From a checkpoint of a small transformer trained on Wikipedia.
Size: width 128, MLP 192 GeGLU, 3.12M parameters.
Architecture: RMSNorm before each block, learned and rotary positions, tied embeddings.
Training: a variant of SOAP for these matrices, 144M tokens, 4398 steps.
Each number is 200 + 20 x the weight over the matrix's rms, rounded and kept within 0 to 999. Layers, rows and columns count from 0.

# layer 14 attention key, 128x128, rms 0.0558, rows 25-63, columns 0-63
234,220,246,200,207,214,209,165,211,238,163,205,213,163,204,198,178,240,182,231,203,196,227,194,194,209,208,198,163,197,188,185,161,175,185,178,196,204,177,185,227,184,199,173,197,221,183,178,238,184,182,198,217,188,192,178,240,219,185,198,195,179,231,172
223,201,216,182,187,184,184,162,144,186,179,176,252,217,198,155,205,182,188,198,170,201,195,209,202,152,174,184,186,230,202,240,210,217,238,204,197,246,206,231,197,199,216,202,189,181,198,219,278,226,227,199,218,188,207,174,187,202,191,184,194,192,214,182
236,224,208,231,179,188,225,251,218,211,261,198,222,180,217,225,238,191,200,178,184,196,223,214,207,215,195,185,209,223,196,267,196,235,188,158,232,203,185,217,198,180,193,202,160,197,182,156,182,212,204,236,181,173,228,186,221,241,203,218,181,178,201,191
210,208,199,169,233,233,248,153,208,201,261,225,182,182,213,196,211,179,187,193,189,200,213,222,215,186,172,224,200,261,181,223,220,198,213,180,173,186,168,164,236,210,211,190,187,185,211,188,195,209,214,178,178,215,186,216,184,192,208,221,209,170,173,190
181,122,194,218,198,178,184,249,212,217,203,216,204,197,189,191,176,213,172,216,186,187,180,208,244,201,174,211,173,163,200,200,205,176,173,152,236,170,229,207,226,240,222,212,218,134,176,238,218,198,190,176,176,220,216,207,201,212,196,171,236,192,198,221
201,191,230,269,152,221,179,182,189,194,183,171,236,237,197,215,215,200,229,272,208,195,213,190,202,220,180,200,181,156,189,206,227,166,189,232,169,145,212,239,186,166,191,258,184,183,167,168,213,160,201,233,192,217,251,213,196,203,176,191,176,197,187,188
224,214,212,202,188,176,186,206,170,214,161,213,210,178,202,206,216,192,194,201,201,206,198,233,214,187,216,214,204,181,167,207,213,229,182,163,187,219,202,196,198,176,195,164,186,178,223,196,192,237,215,241,159,223,166,176,176,199,236,189,223,212,265,186
175,213,187,209,210,211,190,163,182,177,219,195,221,205,197,187,225,214,192,199,206,202,210,195,210,195,184,197,225,227,200,210,210,210,210,212,210,237,188,202,184,182,199,220,213,197,197,206,201,199,195,226,202,212,191,181,193,198,189,245,213,194,204,190
204,175,183,187,182,199,208,197,227,220,199,192,192,204,194,197,174,191,204,191,194,186,212,212,193,194,207,214,163,200,226,223,195,184,217,191,210,187,205,195,200,217,211,187,193,217,203,190,181,205,182,168,207,199,194,201,207,219,216,166,212,197,199,232
198,204,201,203,191,177,194,229,196,251,200,199,229,198,219,211,214,187,192,209,215,190,158,201,220,190,196,179,167,211,193,195,182,211,190,215,226,192,181,201,244,198,198,168,190,215,213,217,197,213,213,204,198,196,207,186,202,226,203,207,224,212,205,162
189,186,202,209,216,206,215,194,215,184,191,198,174,185,201,187,197,218,191,200,211,206,228,203,188,213,195,223,208,196,199,201,191,191,214,173,215,178,209,188,206,207,188,208,215,191,204,179,220,190,207,191,198,197,200,193,208,183,209,198,173,189,202,218
175,184,210,190,183,208,205,217,204,209,177,220,212,212,190,185,173,202,191,225,233,214,194,196,201,204,170,190,175,196,203,213,192,186,186,194,213,198,190,197,189,202,190,194,209,219,208,178,207,218,212,214,197,258,209,202,223,196,207,196,213,212,215,201
215,192,213,178,210,189,187,211,221,193,189,215,190,176,201,180,175,183,214,188,191,210,216,189,212,227,204,190,180,187,199,212,186,219,213,193,216,210,216,199,200,205,200,175,204,201,194,186,189,213,198,197,196,193,202,231,211,230,216,208,195,185,220,194
198,209,234,192,212,222,214,159,187,203,200,211,174,221,194,172,196,190,196,215,210,196,212,204,195,199,200,224,218,207,231,202,218,209,200,189,190,218,211,193,197,221,196,211,221,207,204,186,214,194,190,193,180,209,190,196,182,203,194,218,189,191,214,190
194,207,212,213,216,203,206,196,192,179,217,184,178,197,215,202,211,208,208,185,191,181,201,197,187,212,206,184,213,184,185,211,205,203,217,202,212,202,166,204,204,180,188,189,200,196,195,215,200,183,208,210,202,203,215,206,173,210,201,176,178,204,204,217
198,215,197,206,205,226,214,201,179,164,185,187,190,194,185,203,196,205,191,181,180,197,191,197,215,188,177,190,215,210,226,219,189,172,175,199,192,222,206,208,173,230,201,203,214,184,209,219,210,176,188,180,185,195,202,196,183,207,190,209,197,189,195,208
219,198,201,212,206,179,223,208,224,196,203,197,183,184,194,193,213,236,206,194,205,183,196,192,203,229,199,217,176,162,164,202,207,215,221,211,162,168,224,224,211,202,209,176,189,180,202,208,180,214,227,192,177,212,219,219,192,193,195,162,179,207,225,189
205,214,184,211,182,193,225,193,194,177,194,178,193,174,197,170,177,259,210,181,187,177,178,169,209,188,249,183,193,223,215,198,183,242,225,219,206,220,210,210,183,217,184,214,218,228,219,193,220,156,185,186,222,206,221,186,180,189,202,182,193,220,191,228
194,189,202,200,183,189,215,185,200,233,202,211,194,218,244,179,190,224,199,197,212,208,220,221,172,215,224,198,216,203,216,184,226,184,218,205,194,181,216,207,218,197,224,178,202,225,213,188,178,186,197,154,195,228,203,189,216,178,229,194,206,193,211,198
186,209,205,235,222,198,215,162,176,201,210,191,190,192,239,182,193,203,189,204,176,183,215,181,212,227,204,244,222,167,216,192,222,222,202,204,193,205,163,178,218,218,224,201,208,203,221,204,226,184,188,195,212,193,199,186,208,208,197,202,209,165,206,222
234,242,189,197,219,200,205,196,176,195,189,221,190,178,189,209,224,214,226,222,239,154,202,198,231,195,186,232,176,170,168,200,217,222,215,188,180,250,216,205,197,178,216,184,185,173,182,199,206,206,207,224,168,208,169,189,225,187,202,189,241,189,219,165
172,183,192,221,201,216,173,172,197,211,167,201,207,243,196,165,181,231,213,229,177,220,168,188,233,209,203,162,181,220,188,217,188,178,190,205,185,197,219,192,188,201,156,210,188,194,204,221,192,211,238,222,197,198,211,171,192,229,194,176,213,226,219,216
174,233,215,179,189,199,200,162,214,234,173,227,208,196,194,217,204,194,226,202,233,259,183,226,212,187,200,180,168,253,203,195,173,183,182,179,230,264,196,205,203,209,176,181,216,210,218,216,222,219,200,181,174,199,176,182,207,203,191,186,205,235,226,159
201,214,199,160,226,173,214,219,194,251,198,194,199,202,190,197,214,187,231,201,239,229,216,249,139,249,188,211,213,210,194,161,216,163,238,145,197,220,210,205,200,213,166,184,189,216,189,195,196,181,203,219,207,169,159,233,154,202,247,191,212,199,194,189
226,251,189,215,204,204,215,147,210,161,202,193,185,216,170,192,229,202,218,223,183,194,174,169,182,194,181,197,222,212,212,205,229,168,211,215,226,240,185,185,129,161,167,196,212,174,174,231,255,170,208,217,201,212,204,173,203,195,223,214,213,183,190,183
207,216,196,200,176,203,199,187,177,174,172,193,201,223,189,203,184,204,231,217,196,202,197,179,193,207,190,245,199,227,201,171,215,190,227,184,193,204,216,205,206,188,234,219,209,179,193,196,179,225,148,229,214,215,199,190,168,222,180,191,171,202,194,198
198,191,201,183,178,187,220,237,211,169,159,173,214,188,184,165,214,190,219,187,207,195,175,196,198,241,224,198,171,154,183,203,225,231,188,161,195,194,192,191,188,234,198,197,165,201,226,207,215,204,252,200,213,230,185,215,205,201,185,227,198,227,212,190
194,185,203,184,210,170,207,219,224,265,237,178,228,222,220,216,191,176,188,202,210,218,223,211,202,178,212,203,211,226,193,247,186,174,223,167,187,192,228,198,182,183,221,194,162,214,176,191,203,170,183,191,222,197,166,199,200,228,153,184,179,225,198,239
198,200,226,148,162,204,200,177,222,209,220,183,210,208,182,244,219,168,193,205,220,209,212,209,222,193,213,239,186,293,179,180,194,219,198,184,191,207,196,215,233,162,193,173,253,223,218,197,247,206,179,164,212,170,216,234,197,170,177,205,201,201,220,201
168,220,196,212,228,209,222,227,175,186,223,140,158,203,213,211,225,196,233,230,207,191,167,161,196,224,204,239,195,249,213,204,183,168,238,218,188,217,176,205,224,196,212,202,178,186,189,248,199,199,166,236,227,244,172,201,160,203,211,166,228,192,209,208
215,222,149,184,165,210,175,189,212,193,219,215,154,230,201,206,164,187,189,239,166,196,160,185,208,200,209,197,175,205,163,197,207,214,194,237,242,155,181,185,201,185,191,189,212,205,218,182,198,211,189,216,192,238,213,214,186,187,217,215,192,202,201,208
192,220,176,207,179,230,205,238,235,175,157,171,220,215,200,182,184,179,226,193,196,222,224,190,174,218,218,178,230,221,218,176,168,167,175,169,189,186,239,199,171,150,183,206,205,190,188,176,146,199,221,230,169,211,237,162,208,220,217,202,205,238,186,172
183,163,151,239,210,215,191,206,226,179,198,213,220,187,142,215,216,175,204,229,200,208,205,208,211,203,210,240,177,210,198,178,193,212,202,217,220,190,183,206,209,222,195,197,192,183,187,205,218,177,233,221,219,200,183,231,191,187,173,217,198,205,201,188
215,196,152,203,159,189,178,193,216,168,222,172,210,203,177,195,220,185,169,200,219,160,192,182,195,186,200,198,197,206,173,211,223,196,227,216,214,163,196,196,194,189,171,217,204,191,197,182,182,194,205,226,208,225,220,207,175,226,192,187,211,183,187,214
181,227,201,226,162,183,185,217,231,195,169,181,211,173,213,218,217,200,244,210,213,222,188,163,185,178,200,203,224,217,209,258,216,184,188,199,192,253,174,183,200,181,231,200,200,175,240,215,187,187,180,218,229,141,196,215,207,208,163,175,183,200,214,218
199,223,210,195,181,189,213,219,179,215,215,207,192,184,183,207,211,218,245,223,233,172,179,225,195,151,220,215,169,216,188,166,195,172,201,231,176,223,250,183,182,240,210,190,172,222,180,201,180,217,203,178,166,187,217,203,208,230,172,172,176,216,179,165
204,195,226,208,190,220,202,227,190,215,176,179,212,188,199,195,182,187,213,206,217,164,188,190,171,173,182,156,186,195,200,235,242,201,192,198,190,172,210,202,220,195,212,179,210,157,189,230,196,215,178,210,166,153,207,206,150,221,178,214,176,212,210,194
173,196,230,212,226,186,222,235,269,172,158,173,201,193,232,179,216,168,181,198,185,174,203,200,199,208,160,154,206,213,223,212,223,123,203,201,199,197,234,174,192,198,180,216,212,183,233,192,190,184,184,165,184,206,174,190,158,179,191,181,244,188,207,208
183,193,213,191,229,170,197,150,206,160,215,196,177,173,202,189,191,210,221,194,228,225,215,218,209,193,197,139,203,153,183,226,188,175,204,160,188,232,228,188,173,181,162,235,202,188,183,164,191,208,187,204,192,221,188,201,170,219,258,219,188,219,197,205
# layer 14 attention query, 128x128, rms 0.0561, rows 26-63, columns 0-63
166,221,216,222,222,165,173,200,152,183,196,180,203,207,200,228,247,194,186,201,212,216,205,198,208,204,221,199,190,197,154,246,172,193,224,177,213,218,204,223,163,225,185,193,182,196,157,222,199,184,214,203,197,219,208,198,203,217,158,186,219,185,191,183
137,239,147,241,215,217,222,209,208,199,223,192,187,173,229,197,214,242,162,187,227,183,223,196,210,264,157,199,267,228,213,187,208,212,194,199,194,212,220,240,194,185,195,190,164,216,235,156,154,189,196,218,201,179,221,205,179,216,247,201,194,191,184,184
235,207,199,175,205,242,200,184,187,166,188,239,191,207,206,210,216,181,188,204,215,168,228,198,175,184,177,201,228,215,175,215,209,199,196,235,173,234,215,161,197,179,183,195,179,220,195,221,206,222,167,167,190,206,193,209,207,197,258,192,180,162,180,194
185,162,241,176,222,191,210,173,198,238,156,202,189,166,186,175,235,167,136,202,218,207,171,222,207,190,173,219,168,186,213,196,179,151,174,179,243,186,207,193,203,211,201,211,185,173,177,218,230,171,180,192,189,232,190,216,174,152,215,143,214,200,204,228
153,191,194,247,176,189,234,208,143,240,205,170,181,213,208,164,171,178,148,194,233,179,209,179,180,256,209,185,178,189,215,208,183,197,207,206,170,147,233,212,189,175,222,200,159,180,207,156,212,149,220,218,235,218,232,205,193,206,173,208,196,161,217,162
179,242,167,209,220,163,164,175,181,190,248,207,185,205,234,168,207,205,155,232,222,225,203,200,181,188,232,192,266,211,165,218,194,172,202,173,210,225,205,188,201,223,240,172,201,151,215,241,204,189,223,220,185,196,185,200,196,192,174,210,197,170,196,181
212,206,224,190,211,194,203,180,191,184,221,177,201,175,222,198,193,209,204,205,172,217,230,214,220,202,203,210,188,204,204,187,207,202,185,198,178,205,197,207,201,197,173,220,183,177,206,209,194,201,194,196,194,205,185,186,197,208,198,195,172,218,189,220
204,195,195,189,211,215,196,223,200,221,206,206,195,188,197,177,201,192,196,188,200,203,181,223,203,204,191,220,200,197,196,211,196,187,214,206,181,188,204,216,232,221,224,181,206,197,193,202,207,198,197,182,204,205,224,210,196,188,209,187,211,175,217,219
196,201,231,230,191,195,176,170,214,175,192,187,189,199,227,193,199,213,211,243,190,188,195,204,206,200,192,145,200,200,177,215,212,189,206,212,206,210,184,168,149,224,195,213,204,185,166,188,198,191,192,192,169,239,226,193,196,184,200,204,172,212,193,198
220,224,209,203,206,212,246,209,188,189,187,203,205,184,202,218,203,214,217,179,219,192,205,224,213,202,196,225,221,200,208,194,225,202,205,205,192,188,207,238,207,187,199,191,200,213,194,198,190,186,213,199,204,175,211,200,200,209,198,234,207,181,227,220
185,188,195,192,216,183,206,195,204,207,200,191,209,215,182,180,210,198,210,196,203,196,207,160,204,215,218,212,174,207,199,189,222,204,202,203,206,205,194,183,196,190,200,190,203,201,213,201,198,198,197,206,211,212,181,225,192,197,198,184,186,198,179,223
188,177,178,210,188,194,207,211,210,210,170,195,211,187,185,191,217,198,192,180,191,197,213,207,203,219,185,220,208,199,234,184,207,210,194,228,198,223,215,197,210,181,220,203,217,202,163,193,202,225,202,209,210,168,208,203,214,195,198,198,237,186,207,180
203,205,200,175,216,206,213,179,200,235,241,213,206,179,215,215,192,204,191,215,203,190,160,224,201,223,207,202,206,177,201,200,196,190,205,194,204,169,195,214,195,193,212,212,213,207,221,187,180,213,200,203,218,202,210,176,203,208,193,194,197,183,200,182
201,216,183,191,184,188,199,211,209,198,188,220,189,192,199,212,203,223,224,182,209,193,203,213,226,194,190,219,218,217,220,181,236,203,205,211,196,218,210,192,214,189,201,220,239,194,188,177,199,194,180,191,200,182,217,178,201,218,181,225,211,165,205,181
206,198,169,188,215,197,186,184,207,202,221,205,209,184,222,206,210,212,189,219,210,186,165,193,198,220,181,226,187,207,200,201,211,203,192,221,203,208,192,190,179,188,187,204,193,204,176,206,199,170,178,215,185,206,202,207,219,212,203,209,195,197,214,187
169,180,185,193,212,217,201,227,237,219,208,198,198,218,220,213,177,178,194,196,216,215,203,181,207,210,184,194,203,211,228,214,201,195,196,197,208,188,211,199,206,201,233,204,217,195,176,203,196,232,219,203,225,169,194,211,183,191,193,189,217,198,196,217
195,165,186,218,216,209,233,209,227,206,197,180,194,162,186,187,187,209,188,173,207,205,172,199,208,217,216,198,173,207,238,195,205,207,195,230,219,204,209,168,197,163,181,206,191,216,202,200,197,186,190,187,226,213,188,205,185,224,202,205,182,177,219,214
188,204,198,201,227,182,209,231,218,241,219,203,218,201,167,210,196,190,206,184,211,196,226,192,202,220,228,218,181,226,217,199,204,180,207,209,206,186,190,202,219,177,182,213,211,213,197,217,217,192,212,187,212,169,168,162,179,226,178,174,188,161,185,179
200,184,185,223,184,219,202,193,245,216,172,209,192,210,217,191,181,214,190,188,206,184,192,208,225,206,203,199,210,225,212,190,222,185,213,203,232,203,175,179,227,233,216,189,199,196,199,225,188,172,191,176,218,164,223,182,202,240,183,218,194,188,227,210
170,169,217,184,194,190,215,215,208,199,194,174,193,222,203,158,196,186,213,151,196,192,214,226,221,226,205,190,187,203,182,188,200,178,213,203,198,197,192,189,204,197,199,175,200,184,189,226,183,189,208,219,230,207,240,210,169,225,207,190,182,189,184,208
182,192,212,201,192,194,185,221,170,197,178,193,207,191,165,195,178,177,208,218,204,214,215,192,219,199,202,210,227,188,219,196,195,179,202,199,183,190,206,221,228,201,193,218,190,195,203,178,215,206,209,223,170,214,177,219,185,192,210,218,202,199,206,206
211,197,182,175,169,190,203,198,178,168,214,197,219,234,185,181,244,158,200,222,205,173,220,197,205,191,157,178,208,187,184,224,202,194,198,229,206,189,168,183,157,186,205,188,221,156,179,215,227,220,214,203,186,248,191,208,177,196,203,254,211,225,188,223
210,220,213,187,197,184,194,229,220,201,184,183,210,208,228,226,167,197,221,212,201,179,204,219,169,186,184,180,209,212,178,224,188,211,192,200,219,235,190,187,180,225,182,196,166,210,193,195,191,139,195,210,218,215,186,214,198,199,218,195,222,202,225,219
162,194,216,222,196,230,225,214,190,197,186,227,216,187,214,209,175,203,177,207,173,221,186,171,219,213,172,207,158,207,192,182,197,163,212,215,204,222,217,209,196,243,203,189,204,221,205,240,229,178,194,199,180,213,197,225,211,235,175,230,195,216,215,191
215,212,201,198,187,190,193,190,230,202,203,182,179,237,217,203,193,185,233,191,231,184,220,232,199,180,188,222,180,182,207,185,218,212,199,163,192,230,214,235,166,200,211,235,176,189,214,205,159,181,198,190,198,172,238,181,193,198,199,207,191,225,247,181
210,179,174,166,228,199,176,219,220,171,192,179,221,168,190,196,191,168,215,186,226,182,171,134,217,205,217,215,201,201,211,188,202,186,204,210,214,180,203,179,233,195,188,182,193,193,213,212,207,233,208,228,210,231,181,193,217,200,200,197,192,181,197,188
199,181,221,215,225,205,207,197,196,214,193,208,223,223,187,207,199,194,230,196,208,235,224,181,221,188,189,204,200,184,224,164,246,176,226,194,204,247,243,200,187,164,175,251,191,182,198,187,174,195,136,190,192,162,171,176,213,218,193,175,162,218,220,214
193,212,205,151,197,180,175,173,192,258,181,180,190,188,194,239,207,200,200,192,200,194,191,213,210,187,194,200,207,255,178,182,173,228,184,177,175,216,188,185,183,166,187,207,179,217,216,186,210,271,187,171,231,142,216,189,213,236,217,213,168,218,224,196
188,167,166,163,209,223,255,209,223,175,225,171,166,232,196,196,185,172,226,204,216,184,179,163,210,187,176,194,162,188,171,176,246,184,202,217,195,200,197,209,174,229,208,226,206,183,227,239,189,203,204,223,197,201,213,183,189,179,231,172,170,240,201,265
166,173,193,187,180,145,195,163,200,224,210,216,204,247,169,187,193,209,222,192,199,196,159,193,214,219,213,181,206,187,209,182,215,160,177,202,184,224,211,236,226,184,195,177,231,174,218,216,222,246,205,204,199,225,198,176,219,184,206,211,167,177,181,214
181,194,170,238,201,187,164,237,211,211,217,183,226,204,206,222,170,188,215,168,206,221,243,193,196,205,193,225,245,165,222,185,174,231,186,205,174,195,218,222,231,192,245,204,218,229,220,131,209,215,184,216,185,189,205,193,182,202,195,196,176,235,178,153
191,177,198,175,221,188,181,246,201,226,195,182,180,191,173,204,210,179,225,174,187,198,167,202,185,188,219,210,222,198,206,193,213,196,214,227,215,173,198,185,183,226,214,212,193,215,189,202,195,225,181,169,219,193,195,196,223,160,240,197,186,191,252,218
199,165,174,225,219,191,201,204,192,157,209,191,201,188,172,198,227,154,213,202,230,217,185,209,209,206,175,197,153,182,203,186,230,216,191,223,192,236,211,230,181,194,197,237,173,189,213,169,153,209,204,229,212,199,188,212,195,177,218,215,195,193,179,201
163,219,189,172,224,209,173,212,215,206,189,174,194,208,221,203,217,237,232,213,150,233,200,215,246,219,214,233,198,195,201,187,228,140,204,206,223,169,177,166,199,194,203,230,183,180,207,207,194,223,181,180,216,189,193,221,196,224,243,221,188,241,193,176
224,258,150,193,210,206,192,183,177,185,216,209,208,160,164,213,211,227,201,209,179,186,215,213,191,184,210,227,190,194,208,183,189,183,219,216,210,166,189,227,164,233,203,232,227,254,197,176,216,187,180,198,157,197,217,182,201,245,159,212,186,265,168,184
223,226,173,206,228,199,162,212,202,159,202,158,170,227,232,166,213,168,203,188,207,176,210,204,232,216,212,197,194,165,166,168,176,232,198,198,195,193,241,233,167,228,166,191,189,215,180,207,197,171,184,181,183,173,246,205,202,191,192,201,216,202,186,141
180,218,216,198,253,182,208,230,214,171,193,194,163,200,246,173,216,182,187,176,169,175,211,217,203,187,173,190,224,202,208,216,230,146,176,186,194,181,215,185,191,224,181,218,220,201,197,213,208,212,210,189,195,215,172,205,158,181,199,188,213,237,201,196
205,207,231,198,201,169,242,265,199,168,205,200,229,214,201,201,218,185,216,223,178,201,204,150,201,186,146,212,261,183,211,213,199,176,214,197,164,197,249,224,183,184,201,204,204,217,188,179,221,196,213,232,168,247,198,223,145,198,208,242,185,230,250,243
# layer 14 attention value, 128x128, rms 0.056, rows 0-15, columns 0-63
202,208,155,204,170,212,235,179,163,204,248,190,209,205,181,231,201,204,211,230,172,212,196,198,211,243,162,191,184,234,213,222,221,211,193,215,193,191,216,180,231,213,181,244,231,189,229,192,178,194,203,212,233,189,175,199,191,188,167,200,202,181,201,204
203,221,187,187,187,182,198,228,212,195,203,210,189,198,192,175,193,183,208,218,238,196,188,183,247,195,197,195,227,220,213,191,199,225,208,191,219,200,186,210,176,229,245,209,229,193,172,196,238,180,160,196,180,164,200,207,212,206,174,193,177,196,233,201
222,209,216,186,197,205,216,180,218,189,214,243,211,194,196,199,231,193,209,224,201,212,215,193,215,170,192,180,208,231,216,196,196,205,214,217,158,230,147,206,213,207,201,194,225,230,194,194,209,193,171,214,207,204,219,204,218,205,187,195,200,213,177,208
202,223,182,207,203,234,203,215,205,191,158,202,195,205,182,206,207,170,199,187,188,198,206,226,211,193,190,177,172,196,211,219,181,231,214,188,179,169,181,180,196,186,209,219,197,184,226,172,171,214,174,204,207,209,185,196,225,197,211,192,169,207,204,220
236,207,192,194,209,219,211,225,194,203,231,182,170,206,180,187,179,201,166,177,175,193,193,165,263,202,235,200,182,208,207,175,204,232,196,129,208,198,212,188,198,203,188,210,235,179,202,244,215,187,196,203,158,188,212,204,199,194,181,190,196,205,222,214
184,182,233,168,185,180,192,231,220,193,185,230,197,206,226,222,221,188,211,181,214,193,210,198,221,168,196,198,251,175,187,210,186,205,173,211,243,191,222,221,170,212,215,200,204,189,242,207,201,186,230,236,216,221,188,223,177,212,189,232,173,195,161,190
224,231,208,178,204,209,239,227,219,197,195,207,202,184,205,193,205,207,217,198,199,195,174,181,189,221,185,202,182,187,195,191,173,181,172,194,203,196,211,189,219,160,188,196,166,182,204,219,216,223,192,210,208,194,194,199,207,235,189,230,207,188,224,199
197,207,171,197,220,234,211,211,228,240,211,197,214,204,201,178,186,208,182,253,202,199,213,241,200,183,205,202,162,187,221,224,213,226,231,206,189,212,190,176,221,228,182,223,179,160,171,197,192,198,231,189,179,173,207,200,227,215,200,229,199,200,216,204
201,200,176,227,177,195,204,210,242,181,186,180,179,239,240,170,212,194,190,221,206,182,200,194,214,205,211,188,158,197,186,212,206,199,214,179,198,213,191,186,211,205,199,187,205,232,213,203,192,218,193,220,204,199,176,206,232,189,204,186,202,169,207,186
235,235,202,151,219,192,180,209,226,171,188,172,223,196,220,194,230,201,209,163,197,220,183,202,227,201,203,175,210,201,166,181,189,224,195,202,197,200,191,170,175,172,215,188,184,255,216,185,197,190,216,170,195,221,226,195,216,180,223,193,195,188,213,207
187,234,218,167,219,188,176,211,174,169,227,184,173,211,212,218,217,187,211,175,199,193,208,187,216,171,203,191,219,183,223,176,185,188,170,245,186,197,224,211,215,214,205,237,209,205,229,205,238,183,179,196,191,230,217,179,214,198,156,230,199,203,209,223
182,160,222,202,188,190,196,146,213,201,207,208,249,197,219,240,166,203,154,214,200,190,234,196,238,218,199,201,176,175,207,203,211,201,185,184,191,202,187,194,197,189,210,192,178,181,163,197,173,170,239,222,214,203,214,188,187,179,200,200,175,220,202,178
206,211,236,181,167,210,208,220,225,175,195,195,215,200,187,218,194,181,221,202,151,190,160,193,216,226,205,222,195,167,212,176,167,190,176,227,233,218,198,193,192,184,139,218,220,208,214,217,214,176,212,196,193,196,231,158,198,182,218,208,229,223,159,212
228,215,190,223,200,243,184,190,180,186,218,196,175,196,218,179,241,199,235,190,183,211,201,264,220,197,195,208,204,202,232,172,184,168,150,189,211,204,226,195,189,194,197,205,160,240,245,207,234,215,196,182,187,188,206,204,161,198,179,219,201,205,193,200
229,201,191,209,202,202,188,178,210,190,220,228,187,199,206,185,214,216,168,222,167,200,191,228,186,217,219,187,205,188,227,231,246,209,243,178,203,210,186,173,192,164,203,192,223,211,202,182,210,247,203,203,195,234,179,213,183,219,186,152,206,233,220,187
153,184,185,204,246,210,177,191,214,207,210,207,162,171,192,168,223,203,209,205,190,150,197,171,182,195,194,188,192,201,196,230,179,217,219,218,177,179,198,168,210,233,178,174,180,178,218,226,208,214,230,153,195,222,197,197,181,224,205,218,226,214,203,218
# layer 14 attention output (transposed), 128x128, rms 0.0696, rows 0-15, columns 0-63
191,214,203,208,214,192,192,210,180,197,199,210,201,167,225,194,221,177,196,179,227,220,243,223,173,172,236,205,238,181,200,198,181,198,187,159,193,165,194,186,212,200,227,220,183,210,209,200,208,228,192,183,172,186,216,191,205,220,246,194,197,205,199,206
174,178,201,221,201,174,218,223,193,213,193,222,211,216,194,222,200,197,169,199,182,208,191,199,150,202,214,179,209,210,170,214,193,225,186,231,184,158,222,179,190,196,196,175,205,209,245,213,208,192,248,207,185,233,159,209,199,187,219,221,202,200,195,206
194,196,222,200,195,176,209,225,185,186,179,161,216,215,197,193,204,194,218,180,188,174,168,178,195,221,153,203,202,168,230,209,213,190,179,208,206,172,225,204,188,209,208,219,186,191,186,209,193,187,214,198,163,196,218,211,179,203,226,190,164,187,209,229
179,181,196,178,183,198,190,191,191,207,210,177,200,224,219,172,202,220,211,206,194,192,207,192,185,227,192,196,200,210,170,206,192,160,198,205,203,195,217,188,205,194,183,175,207,227,197,207,204,173,223,209,185,189,180,218,195,235,198,201,217,147,203,218
181,201,195,195,171,204,169,191,216,192,184,189,194,210,182,222,192,204,192,210,215,182,211,216,173,178,203,181,222,175,231,242,201,179,215,218,190,177,192,208,211,208,231,186,166,183,220,175,200,216,235,202,221,219,221,208,222,202,201,217,190,186,202,187
242,159,186,207,174,193,188,191,207,214,229,232,205,192,166,193,228,213,214,232,184,208,182,221,167,221,213,236,169,203,209,218,230,213,213,235,181,241,167,171,244,210,220,201,198,198,217,243,192,212,177,185,172,208,184,214,220,215,189,186,202,204,204,214
209,189,204,202,218,190,156,189,214,184,240,194,188,205,197,201,185,198,171,231,220,196,212,196,223,187,202,198,231,217,209,206,222,215,203,208,206,217,193,236,195,216,224,192,200,214,207,193,186,184,199,211,190,216,194,201,183,200,189,173,182,206,194,202
197,210,195,169,177,217,200,189,172,213,181,167,172,207,221,218,213,170,195,183,229,204,187,181,202,240,190,213,217,218,195,190,185,178,188,207,202,200,207,205,187,199,180,217,198,214,202,180,174,220,197,220,233,215,203,193,216,229,215,190,216,183,207,202
185,188,198,163,174,163,204,187,218,211,217,193,196,173,183,163,184,158,189,197,209,195,215,209,208,203,191,230,219,240,225,191,168,186,189,206,195,147,227,209,197,226,205,166,210,179,203,215,211,206,225,194,196,195,222,211,193,200,212,215,204,184,203,204
189,152,206,201,194,178,224,181,188,199,204,174,231,212,202,182,217,232,208,212,187,198,221,181,194,193,230,218,203,205,200,224,221,177,216,180,188,198,240,230,196,232,212,199,233,187,178,192,220,177,163,208,192,201,202,210,164,189,218,177,200,208,204,190
200,161,189,251,180,213,193,207,208,215,177,223,234,222,157,194,206,233,206,217,188,197,186,227,230,227,190,212,201,202,171,221,227,238,205,193,212,244,208,223,182,206,239,186,170,197,184,207,204,193,179,252,196,188,173,227,190,197,254,180,224,238,212,207
220,226,203,196,204,184,165,168,179,202,180,183,139,184,179,173,237,182,214,192,202,203,152,209,171,169,186,209,169,188,226,179,190,190,209,225,222,209,174,191,247,209,188,181,219,170,219,179,138,264,222,195,164,195,195,183,206,204,198,227,214,237,202,211
191,209,212,194,197,182,180,179,243,176,220,214,217,238,199,191,225,236,161,219,219,248,206,212,231,212,215,222,190,191,204,219,235,205,203,216,175,210,245,235,181,216,235,215,207,165,201,207,202,166,171,192,194,201,234,230,229,214,223,187,186,213,213,209
182,210,176,192,158,213,222,225,227,217,175,188,230,183,208,229,144,199,242,187,209,217,231,143,184,181,204,222,228,188,176,197,232,177,188,190,214,226,201,202,156,206,225,225,192,200,164,188,206,189,200,242,229,214,229,230,189,193,206,167,200,190,214,192
172,211,202,200,214,210,198,185,161,222,163,167,188,158,174,214,176,209,223,170,219,193,197,169,219,188,187,202,203,208,230,163,162,204,174,196,209,203,215,169,172,216,160,202,189,220,196,230,160,192,209,178,205,197,200,201,222,210,194,225,197,204,207,186
238,192,181,177,198,217,198,203,177,251,192,194,204,162,220,220,182,221,187,196,205,218,202,238,214,206,186,191,198,209,203,200,168,201,209,185,207,226,226,191,214,166,178,212,216,215,186,169,187,220,204,234,217,209,213,181,209,204,202,186,215,228,190,175